Each number is 500 + 40 x the weight over its row's rms, rounded and kept within 0 to 999. Layers, rows and columns count from 0. Numbers have three digits each. The size before them is the row's rms in percent of the matrix's.

# up: layer 3 MLP up, 768x192, rms 0.169, rows 2-70, columns 0-95
# down: layer 3 MLP down (transposed), 768x192, rms 0.152, rows 2-70, columns 0-95
up2 100:553475495530442437502519447475470465496509448490500478503530408534567478426474463525417466513501478485504479506431489459463493452478496530556434552447468452476561605465530520464443552585479517463552516498495477547548468478464463503511545554489549456532473454561505484487493465476480456517
down2 094:452475588428546477464531530512532546455430444490492558493440483505520564498443511557462511548525503479482525509481563474528512479503540475513462529498542458535553522379510549481534519548521422448412486526515452481511437481512466515418538456481543477516562585490579488462513494472525500522
up3 080:432519520479460525464471555520479415489523543516506431582456544550526494552491539527497512477456503479452464467518492441568549461569481530485428537537443522491446521495499500510500444528575561446484504509482613515548478470534487541432463523498469496518473533548411510508514424503525429556
down3 085:548476450458514499519495534486486561480562529477477511411498520455446566413511432485527490521489494555453560475463476465455352542494514475515460456437548539530489524492526499480516549480392516471484478488486480543475474521484405457530483511537467449462464485539504531452542505463519516471
up4 103:469516494574510444542522503458488517476490517436492483484501516537464436466513543472469480535487404556544479501525506512503590533515546535484482476490533476500510540501495473535482456526457518505515533557463508476455496496510513527559532470432550437510478508535429482633437499506474436558
down4 096:540581549506494440541540552447477531509458439457589483520577486453493516512487499486524513445460474521473489496551576454551519536561539417469474462468496502569519472537485477486571492497480466528543527471463530450491492486524458536453509565449562566527523531393484498543454521553474545534
up5 088:521474494594507475481529512465480521502510488508436529549503462473499515542510526506451544518535522490530438488444442472486446526542437421550507457537550519508480538496586547564504649524486492472505584609502522510478462494490521479475586525487484475497533486496565463504448463500481444504
down5 086:499541575481556501506490486492539512462473524502516474506477556456549522446472496539550493574441484548435484473485538431491545473423575480415512488405555495572500484572485522451491508499467574468451495441529526576492504506384473574534560506498585534489452510540475470444514511422524467493
up6 087:453396473527542490561469463465452451468584529557474484439494424523466484567478537518548515513548516453430521481556525452440519550547548546524465551446499535521485444496536557559460463532555518491502472570553577469533481471516493540438522482514514503475532516467510550492495518519435555458
down6 088:481516508480569476505485486506516444493487493510470453477548493522475415481466541501493586496457555462500446515522524585573470494521457518523534500460532556500441459512495427475498599440464503477492518459464498519497521534540512505561556551516459486482440475531514416532548512511507411451
up7 115:520454535497535453541469509474491380567496476559540500501517538547480574450486497478469517527517551534541490450548553480525524565506461471519516475469542453550457528530426532516513469500514459567498410466489475498504507453497494535585519546563484518468479535451462469483467419518597531470
down7 114:526533518491502433525500471513502483549489487522551483520534397523488507526583499609465503472535513466505524514513526502500447553509457483522454440531524503514447393439521517485509444514528470533518500516583525527529462483489433395515493512516490524482545572502558446527517414536563545551
up8 088:542476484537502514568525468500514553513464538509522510522463429444438495499425532458510509518485488456488480467494552496522484506509502441416428519501530513597557504497525470503491493507593530485530520454475547462507503572516512541513408406438536461385439520454462491592543486517515485520
down8 096:421478492496507463533539493432467460568523433527507498570510556472454447480492516412536402537501498490497511488502516473478542525471467503521502530527507496551499473397468521454502490508492593458461497423521490515473542515501510453450518526485453446500519607441592527576506472523511428509
up9 096:554511541546487509564535491498570507493572488470504529569472488577462509543499488509574492463459433467532485551530512483485484511473512511524521486526501466530436437556523497492517495544491474529486511455498496561433592482421548547539452526557496553461469527449472470518532563464583431614
down9 096:491428492473546540539501509469460549507474522482496509484490529467477467587516485491442531523476489502530413527564517521513469634494558446510460452479488460473484471444534459487442551459548509510442525588482455464510479562475509428454487615580487584504506497432497487467464528486550491504
up10 093:481493494534479446501423495492445489440568485523521455517556492496481480506489484546525452511559481465514529521511566510531562509552489572492491642508542516492501506533569477485529552469481449534542588480499481445560594501526506479512478491501434498450487508520490496558502559615581466445
down10 087:497537482429598497477513488470503476474533513502510495492534547457466434487501471493480556431572461481511456453547520522438522521482464440497461486600563495435460464519451502530574474520497446516482497524505547509546439582537523422472538474435523473492482569489511494400554477534512528459
up11 096:460514514515453519470446491524534543494532540487461504491553401581547525530495456511434467491548535525445517484499503505399560479515561525495441517526502534501499477557506458519516540480584520606481437497478540480446472553430502523551470433496541522511514501570450482494501504562505533428
down11 103:549449501447504563520470509452489494510501462529519482501483521546436562425478452543533535561495512462503501471504517562548548419570507489490453426465501560563514551454448550503472496536523519579530576491524508509475463471485566542552475417489580528492510472488470502493516526447540518482
up12 100:473520517554441494522498516494455537533513464472456500487463556475405467492521420516531512488616475405421498479499588460442482471462500432523484489479454496521438517520509545493484494553512568515450524503495504468524517526531457483538490509514476414582480458542551470504519502490508543485
down12 104:485496495502512512443523410531623499539494481478596531558502493405467535490417537479460445513443521537528462546519555528523469486481502484503516470547466523483507507533519495506541498483508484567515463452564486468474430425514479521517499496538493453541567489457494569462528582430490476516
up13 090:536559552524536504585468577453495492422526500489448502478480530484448465552383505509443534437500524474474539533490522501494567506570471540531440516440429427487444547504475462520415506522556513486567472472503503537474458606554513526494433454547475551488503441465518544571512523473529465431
down13 097:446548501540497446558530509449464476573503446450544434502494476466482501534481437541500522578530454539483548482440501507500497540392484464527482571498531542524477480475552587431521513513410558542548445455556519503491515453469446489416546522494484483486450497531528431504447463427494534481
up14 107:481452496502520487475481495423510505545440491514506565500440522518589469428466486457483540557531472535485557520518510522489511514515483474527546496491504502532504552555511520551426508495468407546428492471487458536484456605493595487432424471478422432511564502527540454496480543494564506528
down14 103:501435475481500488471516530564498557527500539470481527518506497472563501492506598570423483464440533535489514497511494469510501506422489508435483492509511528509465559526474509481462459558479423489547447464480452427525430519466550460482440546496453470492501477470505459472357529542542503512
up15 093:455501553547433485556530529511500548547482512535442499453494487490412471468438528540557523501603463479456502471500500488463507441488581456530559506486444427548504428558529482466485437500450508543479528518493518509510487484501479462497415504455432487469479486460609508458503539511523481516
down15 093:475548539485436520519534423607540497488514503503543428494503549540517578520491500505486480517490553529558498581507530501544561512540562463477434526530446502494561502409519573507439524522521475434453454507606501459545517578479502458523506436513524532478524496521433417503477518425529507504
up16 104:535533492491447476515551516459526511514505542485469444476503502486528473475479426554481518535487456490476521521593508551517534486499446535481423460529457446502460475563551529543513477544447464482528433528508429465542530512463488482551448525506496553529496549504506458524471451596480549565
down16 115:446506441545506507579542458542462519473471530515422504483490534492534509477390494525434440456463471510424490491453575496458476492538530529505530447418444463477508457571469519520437515446484539523545517424522461457508501567465525541623534502495501465505510559535579510480417508582445485530
up17 095:493510563500522515445491450471500471488434510394496418508486512473454480548530569507518527427511471602494425496446549503562477447439472421517445445451483490499529453495409498462487588518538467533502484377550457479521510462503474566495497519506453437512493587562481466544509446516545499429
down17 093:424459491516448471526472549481493520572554469583510552533508492481566499490540437476506540432514499481430484455499530510482400557474525596512578479474459487565458498560513536586467455520465471480485485501514481522487568512513421428561428469583509518526532478441551515489548473500405504528
up18 103:558485516467506470533475553531561519502574543544502506501529516515577480548471510513537516527502478524523578512472478460498427521428498525593520431503507535514424487551512516425478557507471443476471486443452464567482529454452464496557509511568468505452425537490508509499421519546493422496
down18 100:456547519494537476498447522493444522494482527416482488500488573465493493520510502512513524490538528480455428421440577463544530459564515456545480549510554482508523441519462514539457505583511509511535466507496505540479462504508558557499416499491555460492507469396485491495521498472517426504
up19 112:522476414520398522533481579546595477464522522515532542491493507546538530464578513516498555523543484533512502419472524559481541483496605585491483500516539485525494474562526482488488481413440507492455471501458541502498413470466455554488526544505501503495498455534509489447508457488478534556
down19 106:563508493471540532478467456534466518574506483466488528485504489496557516471428479460531513493481496548526479451504466489463483504469515510453502476481515543463490550526514454512531498527518495565463448507438447572495499528503561564474430529449430517555456551541571474535432558495580405506
up20 100:541466452473462398487540488432480502509543486368487474442499435560523533530459492553500542455434496576455484502504524465530518460490460546491458573479524469466494550545477472564559516491478504497529450465546505525459464558461443486446544482515509380490464439510583512494547543515552562426
down20 101:474484598461417525499490508492498514534517569500520561522507496559476517548527496482489456524481533496449561437491557405464497494531463509469500492557591517582497418584514568500492437453591433485491507563523527482468428474507557467536481513487519487493534544478517498519558504499437514547
up21 099:572463613524465500506520487464486496457497463466510454451472471471438562453542503523550544493476438451460392543524559557500579510498491539556504493539530523471515542486520449497522561516462515456500530516452522567517426426544444506546578503508423427505435467525500501490489482543528459522
down21 098:491444520487483461448498465464529500488476530503523458431462519472485442520495467524537442518513559476581529440442397503551517552537506458529563476448532554528474455502542559529488514564456425496480472509538524511473472535434468603573440516546569543483466574462492518483495491541417568528
up22 092:506591538483449470568520501499468521460483527483558588435490532497426515526490480462569546458522474525461449453506468507579474519397528519512452457564472472594524510485491547527479545514485526455537450473474482497589537491439489493504478508438460562473506460464548425528441496560504492487
down22 100:550513557459537485489491539523462488551473596467476529520500485418451477572495557505411510465499513509484448500479493486484498508456463505493525451453564455492453473532603532502503495511504486535470478481504547471513528474480557519492512498505517590514523507496497560509489476450506461467
up23 101:502520529574504459516484501553504544488455495487475513490574489525491513479438472473526529574575413534496500549480454500545466486465518595559567488444463508507516516488496446511603556552539458463437467513429494480492496538525495453495488533529570481553483491498505469482546530524538564440
down23 100:427503527477421521515522482480431466544550533497509475456473529485563531445451480575500595595451490572538525514503483487464468473544538586507496612532496510526492516523528523567469541575447448515538502513484427463525482486500514476497431513431491458566476478468564493510550527552565539537
up24 106:499504465519533385462501501522502510516496585536509544504408458512472513567485425486497580546538552453495572498511491463487437506449573543463486473494499500544449466525463546484494463474547477447446459529491498466532580461502569465425477533526506508468525482548470514440527524500486511465
down24 107:540498555510547561456439489537445513567560410539486439484469573554474567526533457402474518486492510500463528439468439511487519463504486506546493503531392474536556514445517555520545548483536474520442482542553525516523582475477504523529486520468427493497480473492529585531551432579546454490
up25 100:499477475440522442559465493493480418493519537452538487524450450560503474534487532479486440562445474492518496486519494597514479553441488485526517545533555447537544506532470462499393545526501556532460497491493540528425494450483559503511450535537460558463454510476501502458413547519528486443
down25 110:442514575495523542478459546552519481462488542498513474541508558570525475451501544474423473560531533492617459566442560451552455413503497500549500552499456506506556502483516517493510525482503502524443456528491502503506501592450503470475491489527521560531585477456549422489518487443509444507
up26 104:454504447500498514475489462480503457531531522518543511446544541500478444449543514488455512503473417434516511514570472577497525519478481493436536573469539499473496597506555479431492459539465468487479517464439536442485587499514460517531448492521491516592433468523491506521473470517552460495
down26 103:475467454495574540491460446466514497543484539516546503482445542460603478459415518555573534500555515453462552466601527502497536541478502515505455503498478532579532507509465505457425413414574512533472504494514521470537488511488561537517517482513465462444471472436476511504487494512417501593
up27 099:517492451566499550474608484507450472533532516608491471493478498503557496460457456491424508459434529585501544500534551486495467513510421588507558437461528552443420572489507511456564509535554495544545522423419481503501462584512472502458498488523429493526558501522420502542476508474436468445
down27 114:504471485466443515537510483441587495461571501448559469461454598514470494548535510501481391511476502459441568542470552530574507546525488478438531477538461489567463428480510490456427458487466563410540511517462423484466506518490498497519521517501554491510451429456580472536519457545496513518
up28 094:507483441486555479507509501468523521456529470466539562522504502486485508440549429505559522443420510464517469469493519510475579515487422492533545487545416466472575464492477475494468515452467546532491458477526569462521523497443511553473498528429454480479536528520509458471455489451504503482
down28 100:461546508469462521394415452481545501542524508456485518435490559505552465515482477535468502504508535518577505556605510484417494493516524518497516589489439502531506472546549424394570466515499504524516489461473508435483531462583495537531514541537453498526474481526489522455503453510511465492
up29 090:507516479601501486475473511530459479568566537492534510580518503466501567556544412444510500604531499408475507443462382516504503500470527494523487520522492484559485495587465544503528483530487487527467463492549522519433429516515438500462554488521477553548568548426495493474496443452568521475
down29 096:468465449501504548484465526511446543525538472444488495397397490538530459497517454413452439441450530585474521569509545566506447508523524474501513475485522516474474510509390507517507535459530555519493539514481531462565530524489427446508474498554497471500469436560561553523410532481545510533
up30 094:530496538509479520462509526452471469456565564517478532483612511451565481476529504539506463463487526528512552542503450491481514546449488522525539515468505478525546556567522459516535532443524487456483469547559520472580414479476486536463549529433482518594577571527490478571441497516452572426
down30 105:439521485512490518552583500524536386527488518488448519495516548387544529524511524520482569451450470502418504519510512471466564527492515537456532542556471434536524437549515567490480533512445507499449464508473526484481426572478519531519577513519483543479540535448545454525522487454540480542
up31 097:479556603478487465531488500545508508481484421498505531551553481556450475544452520484540498508411514532532490478473439541541498575490500452548520420508498492474482507519509519441522418493495527548466510567512467552436495505492498518498551514412451517531401515484502509557491599559526473504
down31 100:485453549459496500429436456511556533504476515446497470425482488520454450542446488483486486493530531513468518540493415515523487429537545464489488533485467516484527493481547430529520547510544524531472481555564557425532521485532423411463478578558498521473483517487495550471478498506492479523
up32 107:499486528509434511459501452478529522466501532514458560494475530480454535531496487466426460519408520454528507527522481550542490518529443513498532539554444573542497510498524496485498534539444447491506513496518451492502515523469477495441495399543520527557435526540517470514502546443530549376
down32 104:543516572556498370508516466512433510472537523477499544497480502503443456482514488420500458502475542515419444478515514473551494490464479463476509473493510473423471481457479485502394423511394490590459450440500578426496492536421580472577485495530501480497499483517493521391516509436493526483
up33 095:461467476468464511493531474431537457445494498566527517528470510513529489508419552596533461502486527531459475497501527622476505511527528503549521513536558489495457513470505485520504433507502571432550510502503565589457484530489531549483538471466499474476503498521494463473530403523441500548
down33 091:458504480563536468498537487536427501420503538472492484460452515460481467474484526441499471547496511463536525459430552560505408542479570536549458491462431496486530541568516557528469515478502461520476506480486482424474432560514516499558536521526420460507500513461563468454560471555493553517
up34 100:470426468527490421533458545499456503460486537553473495523522491400503584489556492470500435439454508470500429510533480500516467518482487552510425467536444493515481524448459459550534555439525547522522458484522503488501364480533484491476541505399472512564566521514541406543536494513577486557
down34 104:521505542490549497462483508448506500506482493555455478543448553423593495517517506507517479564468579497568530471531560532556493500531543443505565448535400446493472541516466416600438447465525471571502490481555542517546512480547480506502497572448499503453498568500514404508468583440504442470
up35 099:496554531478485555521431557567522472482521531510485492484489493545409559464489500479440501545424507458450506480459538564538502517553525518520535519484524436533515446464502562395524444433449473538532492428572503445607525494493481507517456432523490545440480516448528468447499550522484520490
down35 104:503582552436594545462545514458487478417514513584433518498510517530560470473515524472486441520505494511535446480453534474584575440467540494497462509550491527537568465500486472544481537525482523457507507474527468585491468540512491487558436497483524503423495498491498490449550519534490518493
up36 099:529500504492484540549532544473497469480510598536491504410418512486468440485503532501492516499424448484501539488524488519478544475521525464550486576586509449601495493490483575540505569471476524487484523546456490536492498442514450544587422505475546506459518469531488529495527493476500503552
down36 102:415540502515527451538504547496480482552496554508504496493513473473485581572497523554469491505450428480505511503506506574477474454478587511558560521479523491386517525513500502420531535551503499452455425500550488484556463493561470554453525544472498523478518493555487494516427518457515528438
up37 089:487509429454580510544469564492421543474491486567481445496544558533443416511512491451599508439505541556496443535496503491539472508547471510479499476465464461471521522508571492521508485536467499490504491466486470524505420487497481453447434514470499613502458475417518485531475547455474507558
down37 088:457476439529554484492512533467467468478478522540519445499490479552484542462415480519555492570502420539546517532454537446456457505543501529496522440466531520514446454473460435533521504543547523521473539563549561498440494514586497414506479477579450459429531523477520518496521496465514498483
up38 083:533457544507450544480490481481476440526451464478536524452483522505524456535539489523437487503550519446432445527487515503544538545540505501563535545508487480592463490493533515528463532498591508502443516505488473561468460553527458438507482501496515448500518461567490506479570567479512526494
down38 091:455502512511531544507518464450484472541525471513501478459407485529480479475526495519451530451504492541477537525572497553463474553440487465461534518468474571479561503547422467462550525549528483488541504443392469488544484563519495502583450578493498539492466487427495491510538467577463554512
up39 105:471449549495482475420477518466515445564551490452476503536433431533526582468453491506494535514473556541551567503505469539466449540504507530534486532453505430452466566465541481498545521491444531451487457442501473557511462546502471523485412557540561552545424523518500495474506522525486481528
down39 109:469509487477455454520519473481495500525483528482541448528463483553445504471525582523463473452535564523567460511498462466487557532497471521511493483464482558561481531506596518567501560506506484457521559468478486521537437439527469533432485531549490443502542539432414518500489417540520525489
up40 102:489563532483507570508542483459470467465499499464510506500472484411471425426530511548512476477507531485536523511429459553563524523506442594502495502421495512545451432526493480503513547491448494554494460494607538495512452534495536488479455490500486439552471460529561511526558530507475442522
down40 100:514467494541391524485484463473461504506421519531501573566587501534554496470457567552504484527541499459572509506533455488589556484409474507479537497548541543533490546525504462522493539447467467512485468526489494504526481586555419596502523474513540476520530455505462477464544532513554483478
up41 101:519461482503506494481476494487500501471471551520468465474487520465574525498600556494419515449487535522492539490544509470485523545468482510574480456430503517470460484567440470503476473537487477492476546573538495470430544510535565420562544507526507576504502545476451495548508521497549486542
down41 094:454516492481485467474533589516537497480504500578471525552517408467472514476461520509499577499434507485486565527495480561392407506528532538546562544542435512496486514477492561532547496510502499494456552494570525510460513531520427527472540499473480547517495518505521521453530419477519500487
up42 103:476530480529474531535471478458449513480469395529525476472452484540535523551475407473594496488469469548481431493453503365470504478517611529541493492496564535560441439477553465462524544516495501504508535481447558558513507548518540468516498493412510477503495503516565464471473561566569473496
down42 107:451540508434474480471521531560524547497505540491451481529481409507538543472537586529506559572401562496506446513474564460463578504484459480525455550512544507474463505519581538493560431514548492490502462357512484533449513493515457512437519462446467514485559523480514482464545481480502493513
up43 094:461427520522447461539480600492501487499536551440505422515476515499518489542498498534462532498488547533564447486522501409457459531489527532488576471506509421449455514486458449493518490460584429540493402492466465480530454482525509544479475447503511540547502525405498461463486453430481550482
down43 087:444514450580483544366510455567513452458463468530540496522502459545503547488508495461621475539538529502508549503459491532496482507488477520538419486517548514571526528534541480512418459494473549472509541496416535526454465534473474450467485484474562577418457466440492509488546469586473514525
up44 103:505499573577569571561456544521488472570544510452472508453426517446515453482468524495511486486537483526479554518522435502446457459515561516438554555501500513534462486518523495521472496463496558501417509438489471461480509547505474516556504482539458531493532525520568555549460500573489477419
down44 105:501457499459520561485499496473530482527484483477415543529495467504499515633498508499574468472505530410500540503505561566504485510490481513540490514506545489481530442551429467517537481512566488494493487475460491475430456461498516471516548588512556500460481532510499512539459555523463451581
up45 101:475519470613513436512545515528526484512530447537486525511514524484431428490489507473460460526498504512567476511456527439463568546446503531433530521431542536496539511526496491550461443493493548492572482489512510501472516552465519495506504509530515507562533486459507514449525526421513507543
down45 096:513481560514549543483467446488495536473483542486451537448446537572447472518510460488473504416517508485462621513553489441538522547510399407541457492498492501492471465457431469424476562513552499491443483526516525496493515481481520548460570496454407424539455472517414524583495446510430536522
up46 095:544485524511573449590506500519561409490493447557506435506377552476495514474471426512493558520559499545522500530520536482514508476487438575407502402454498481503520455455473492490545518515459517438494535537535510510586534502487467497514453553593435510531526523484393472529518473502440485480
down46 099:480532441420460453448410526453514555518499489427528537486542529494540485467580523446524545450498461441544493499448505512444499476473551512500461553499586536522534520451513422507559494529442488472510575475487495492488394439590523510503581495475512513518497455549554465458437525561474492521
up47 100:435483555494482543494501515566492511476521491487529529526558529463476486437529512489523475469554525547458464545496540547578503515458422433402518554443453546571531496394470494495494460491498524534498482422524512490480508583491446473465500528447512580499538470429432528451486487553542581399
down47 091:514532492514564480466425492504502482556442478498537531444480500482504500543519464444526507513439488463494441413469463481475416468611565444501479511409455551440468472540496597492569458575519503476446472479471413524487504479512477473491520537507511498460525476493609541416492494519530451489
up48 103:488466491513516502537552437466474438505521472475516462560480511519481510495503537441560464560473496587437508475464459550409492503499460542459443480424527494534548439545508500464467472469542519527500562474503539478505527455488520500520595482473517553439519553488500481469525540548431426442
down48 101:471605503509532494532500550521480555488496489474507545502533490479543444525494475491526504537506458530557504515477502583442443516559494479538515497473569477511599487481448526468511520547412483500475486421441592495528512434560494520537547454569484506544523530469546471484463475498508507504
up49 094:547485495523513557534561540470466534523475406481492545454477498461527437470461572497469460470467487428487514565515438479484565490497422514555566501515472475491505538556481543525454498506533487475490526564490545583522530539535549466467503492514488520464449518500473507452491504407451487455
down49 095:495475475464532530475492567493538488538455514519503506490550454511482455466499553519475415446501563502445499494498473491524422466436432465483492507507508580515542550563535487501436434490414514500545503455505483504557549460468420505568453442488525520473485592503588607470553479507482554497
up50 083:481482487453484505520554580499542508512482510476518463484541484513531539555488470432450577529526557442546498538477439491495545486510506500455490535517460462433411519513450522452484457491487434494521499469502501468464411527541546533405462568426424467446602459571518462528418461459502538538
down50 081:484450481566502509522426399456535514537558532521501499474494491513416517441500519481494552549487482518376469488591469455482480505449471560552444472454554487478481465540542487503491557538540530507485527514490476459509559462480481485552476453558531501473486422531531592532610413531541515510
up51 099:471472568498511497520513448471543484426492516489499504517530510439493489518466573468479542513560475475487503516431532545505516479532576480521493440520463560477539521546466530447437466495497526542498588520507539577503513531513495506451451505536468567563490408467461534567456595544428592434
down51 094:567578547532534452451490540539502477510488482483537521499470528468547488528508497493481430530551477436468596503521525480531480480447545501472465482440576527541426460485576471542462472485440509452484498494494534471538505468445456548475528573505546522493530461483507532473552480488504562483
up52 090:484499456420432434503520505519500549555510513436498595492458500541475509522568495533452475499514531584455550505555467420458511471502515574494485540541490520510571463560499453470497496475459549393470409462478496505490570523493480488440551524482524525558501525442450558557538406497494468516
down52 086:515490458493556513561490474425415515479460513457524523524505568550520507520462490488523467466513532461494526537494551440419499470453566507465519430487508529465526504517530567478470432580542483522537508573530459500564527479506532508462525583489461565455527543465536432515442568521490573512
up53 101:526500489483484559520477577456545526497496491496507465453543486572438523454491460527532461494562484436512496457520404481533503500484579549535485525453510459487538476545491506514435526580479480517491493501554460497477526488512472474516512512474482488475525497541473426520485467428469545484
down53 098:532531531491460547526455476536447498534476481568497461540511494587497581490518484450510477483490443571518570538512515523478514499486478474507553573484517440477453508505443471523545473456490501529511452503466517525455449486534554553543480517579453516559479490469537508508484577516452525493
up54 094:461544505491478531479502489511519484585500428469518441488512430481460520587528517473471426489510504513494499518468570513513535501450515521454570545512483488474465529575605568502483501479497505470578514500461509525471576515583515487463523464491531506608532559501458503451511452542563512422
down54 089:546553480564563521552469470476531594496570538504522477494465540480486472517470547443500484523455482509455464507543510475483444464391537408467523474441512480489463480457439469482522576512456525514468541432509534541511495497489511535475493533514481428450521563481452503379531563460520473502
up55 095:520442466507510503427485521483434526514527582493510477423475479518587486555487428506567501464444471459520446475421520477539518570518431463443451528558427550492531431495476572479468428565478506440535542536483417485498549499432521541526443520495479476521580456487508510551441501510520498539
down55 100:528486496470457607521505517434495537466467472482469494482475479473414541585520483553482459549577500486493460537545510590450496551529448487515496402486449465520434456464524519514542479581523555457515614501499522447524489553500570440557474461539486521438484529467518468501468547496476499467
up56 103:465485470560446545487525490485459504440473490528532572537543566423470435489503512547470469504492521531491488492492501473523504555505519519470530580451483556522546505500490460582611532491492412552464535455557538487497529546490435513439510467459446456559503428507524534525522483494460428456
down56 092:501533551478548498516453477488445503499494557562381445523532441555519503549362486558516537486512486494500444445509436454487516528548488515472547463492511535517466460483413530526508510522525503461520529464484537521507462534496508506454509500471501527481547516409518519508509429484539442456
up57 092:460488462552529545502483514477494498448489474479505485502502578527407512489554503467507484487547501502600505541513473444448528479491574498482575452473550535574494514542493533505482468500522501463456498592464431528480505536499547600543491442509504512478459469541476446456477515497496497448
down57 097:578547500486550453432503484439498565491442512524558484525499478531490461528531443481534421521543462485492479506446498588541530411494537502549463497495519548470463480560517486485504528539535456562522559498472451529533485428492479471477539461476496476514534540431558546490437563544511551556
up58 102:486499543465566453540539435482499556543527536440557539504498522449538493543504445530542505493446464466516518524468449574485468495499487508512497499456507399514493459543540500451484551514460526471474527450545524538463490442484517455466378517487523458541493589546465484476479537510479578544
down58 109:518520524490567528551561537427429508524480515511409504634594497474515565475476600492530572488529542442490452510531512530491515551505613502544546493486488462480533511554488471520474497571516434491476493480496511511490530525465460513469537527488463430485439439556490529479437459494504529512
up59 106:502495493385494538504546523529483518490499530514454559539417484475491491483527534456442510509423523539488480527526517588488546609476456503510494503570479529574528537516493549456539427457528532461539584539549449453593514447590490534543494479507464510452526472479523488496479492488465505459
down59 104:633507479517514529506422468502487521516463565514529502459527505499498506576495509529469485528530464538453500498485563486448502527578543504486530463494536476508477512583483477540544542514506442505503545584493507488476444559496462557560503528550475512525509524566473493582496443549480504471
up60 098:528529530510481480497500541608512475454524416528532504459524497509487510415484477377509431534548506487547547506516488487573548550491459471552490518515526451531501507514489553506441477505515513572482490437475537472538580485539516449514500519480569543511492521524467482483502479513580541541
down60 097:487557500522534467551484436469517486549527518473450449414505474550496460503484547499479552521464521539516512480471423500423433611554517507461498544510525535515491542396449528481520483514526558489452466502506428593505504490536500557511434557482415484569481497510526513473482504506436507536
up61 100:524485492482440574579506588517495573459527521466513509498477528537495499535517539498467522493456525511478410493432497501469465473448516446476491456453543547509475501474527539465548532514451427564403510561493464529487399478523521472458540492535464506466550569554438440483487463501538537492
down61 106:524491416604519496465484501434489444506362440500443520506518497524544513506432439528464479499530553493477521468509458498575511492440484520578440562454495403445527505471523507517460524523451499478493454444444518579509535488438516525413531504496436532494477508477475444482459451501539476447
up62 097:488521487527555493520521531514541499535556499518573409416529517540502507508468487519459477555527438519485480495454497446574555551439511527505553535543571468517471520546505503531545533579481507541506480512497462503503448469565491505487522463568486427451514481465520506594509512498562536452
down62 104:467552472455487413487490531510391465558534525484529502533482517546517497471542475467498549506484555495551459483511513499527518514474460531500474510410517379416557504450500509510519443535466497502470546578508542580576539480510470551517556448509497538540498467483465534565510527458410482520
up63 093:467572579525454545415436555471514547500552529572511459480468547505561557550456574468512509523534560508519452479467495543474526564526541533541509520503475472490539461558529499532539433512531559516503453479501565512460427546488562444525454559479496488542536484456511466543472425484531517451
down63 092:476516515535534461546508502497392514529589463501464451453490493523511509448525445458573535501471505498642493505584492430497450539420437535483459472488524517481526451555504465510478492541532415523535546540522476515578485489509516509496432516491462486488455514528517496513477526532511341499
up64 094:472566504527488493507481545496559463474526540482541514467503476482492482526533531519519644448495482470552464590470516431495541532383540513489522504505506462518501519425454482559462543472498449469505437560449462557510611597491479521491483498547487536487504475468515481500576520532486451492
down64 094:544506523489559554425552489547447470527472468589466509489524412497494519547505458535533496563515459493468528513462499507510483520507454513533432488497514457559554551576513522529441493539492460418472464429541525474461451462438466466553508465466489441498484505483465509509440545475507542501
up65 098:460431481543544484604498525539461493577534525479485497566461489452561516524523442493469519483546473507527585540491502502527462481498545496475484508452498529478555486439456565459444440516531473496552493479554459495448489483470391563499515487499554482489504449509467533531491477501489504498
down65 097:480508487481498505554564495423538452458521501452487423584541428489526481484501462554421530556524521430432574502538458462542514530527482501522556493514451562537497501522521559488492502475448577472497519467534479553484495445559426522518473471470444523480443451487611503487498505440498442496
up66 094:577435521468390518448539455457458452530530551455556496405468463491502505549501495529535472496506482504574497482579541537504443443539538451531602559488494537456491532523544522521535487581496508495575472519496528448498488575455550484538443539458485472532517503489545522517494470483481586510
down66 098:516559567531506515567481459487452492515486539521430490475524476449441505525544519513567444513520501578544510530448527539470448523429483482514511508517531502501475499531511512513561550491478491508558457461500526421527559531463495441475556454461499505555564509515446568515470414528468527498
up67 104:554527471484520495505511462488507538543551493482529502509475522587506494494526426561477390591510519479408557520477479550498486527573433496497484542538486478464486515437554426465529500473518534503499502532542551474506416540477424472569508562460469525591507460515414514565477501528505453545
down67 102:513517507505483417529564458491464513544498499488511547510500490404540480475580529530544492454506445553557521474503569439483488437503462592515487487502585475495439498513586602539510489473534526510535540489443463413576442404514433470477546457526480451538532483441561442506552509457456440492
up68 097:537546515502460457549445468500504534518585481541498538444492520590474411511461436484514501461494510533455532535530438473477522497409521543537511439515539528484538537573494536504501469498504441545476472452513456575531488509558493450474458506465501445506414466569479528487463572542515445520
down68 099:438494527457527541489581464597539513498438514481452464387480492507504481488488495518452521500545500557467495563489524461562484447528476518473573473543506423507481503548515516505546513467591449523532532594484502527469461457558528500458480446531546465563539557542526504518483446459492506438
up69 089:454492523511492527543502483504538535449590511470505470464516460577456443590501456505487491419512452517558526581512527511518510486480475507451484461529509471483556533536532497490510514531457508489471476575462487536493508521463410455466528488598525478478558525518506449425549555537538524416
down69 099:474481506532519520458535526469549511587469435539530492499441535495584504510550482412587552508489460554471564441511552485440568526499561473497500527493445479450479473506472580577495469491516502524547499513456430527587541535515547549486516534447468444568559538557532481474468543598525449530
up70 108:534494571498468438521563467502437499504504554513443555507451504470415577461507521494475557493517562480487457465469558462471562533518455544502491527555610453419491556519518562502540531508468479559520479461485501561472486476592506522506436431559457498451438500522568431475503485562477506444
down70 110:489421473437562600570499495498562464408518510546483472566452482528551466507541555475544491535494601460516526472568445472467471523532528450492511456525532545505514496420536544540539459487510480526467516496460482550486515470463514447515539534556502516534567457461494586548432439478537466532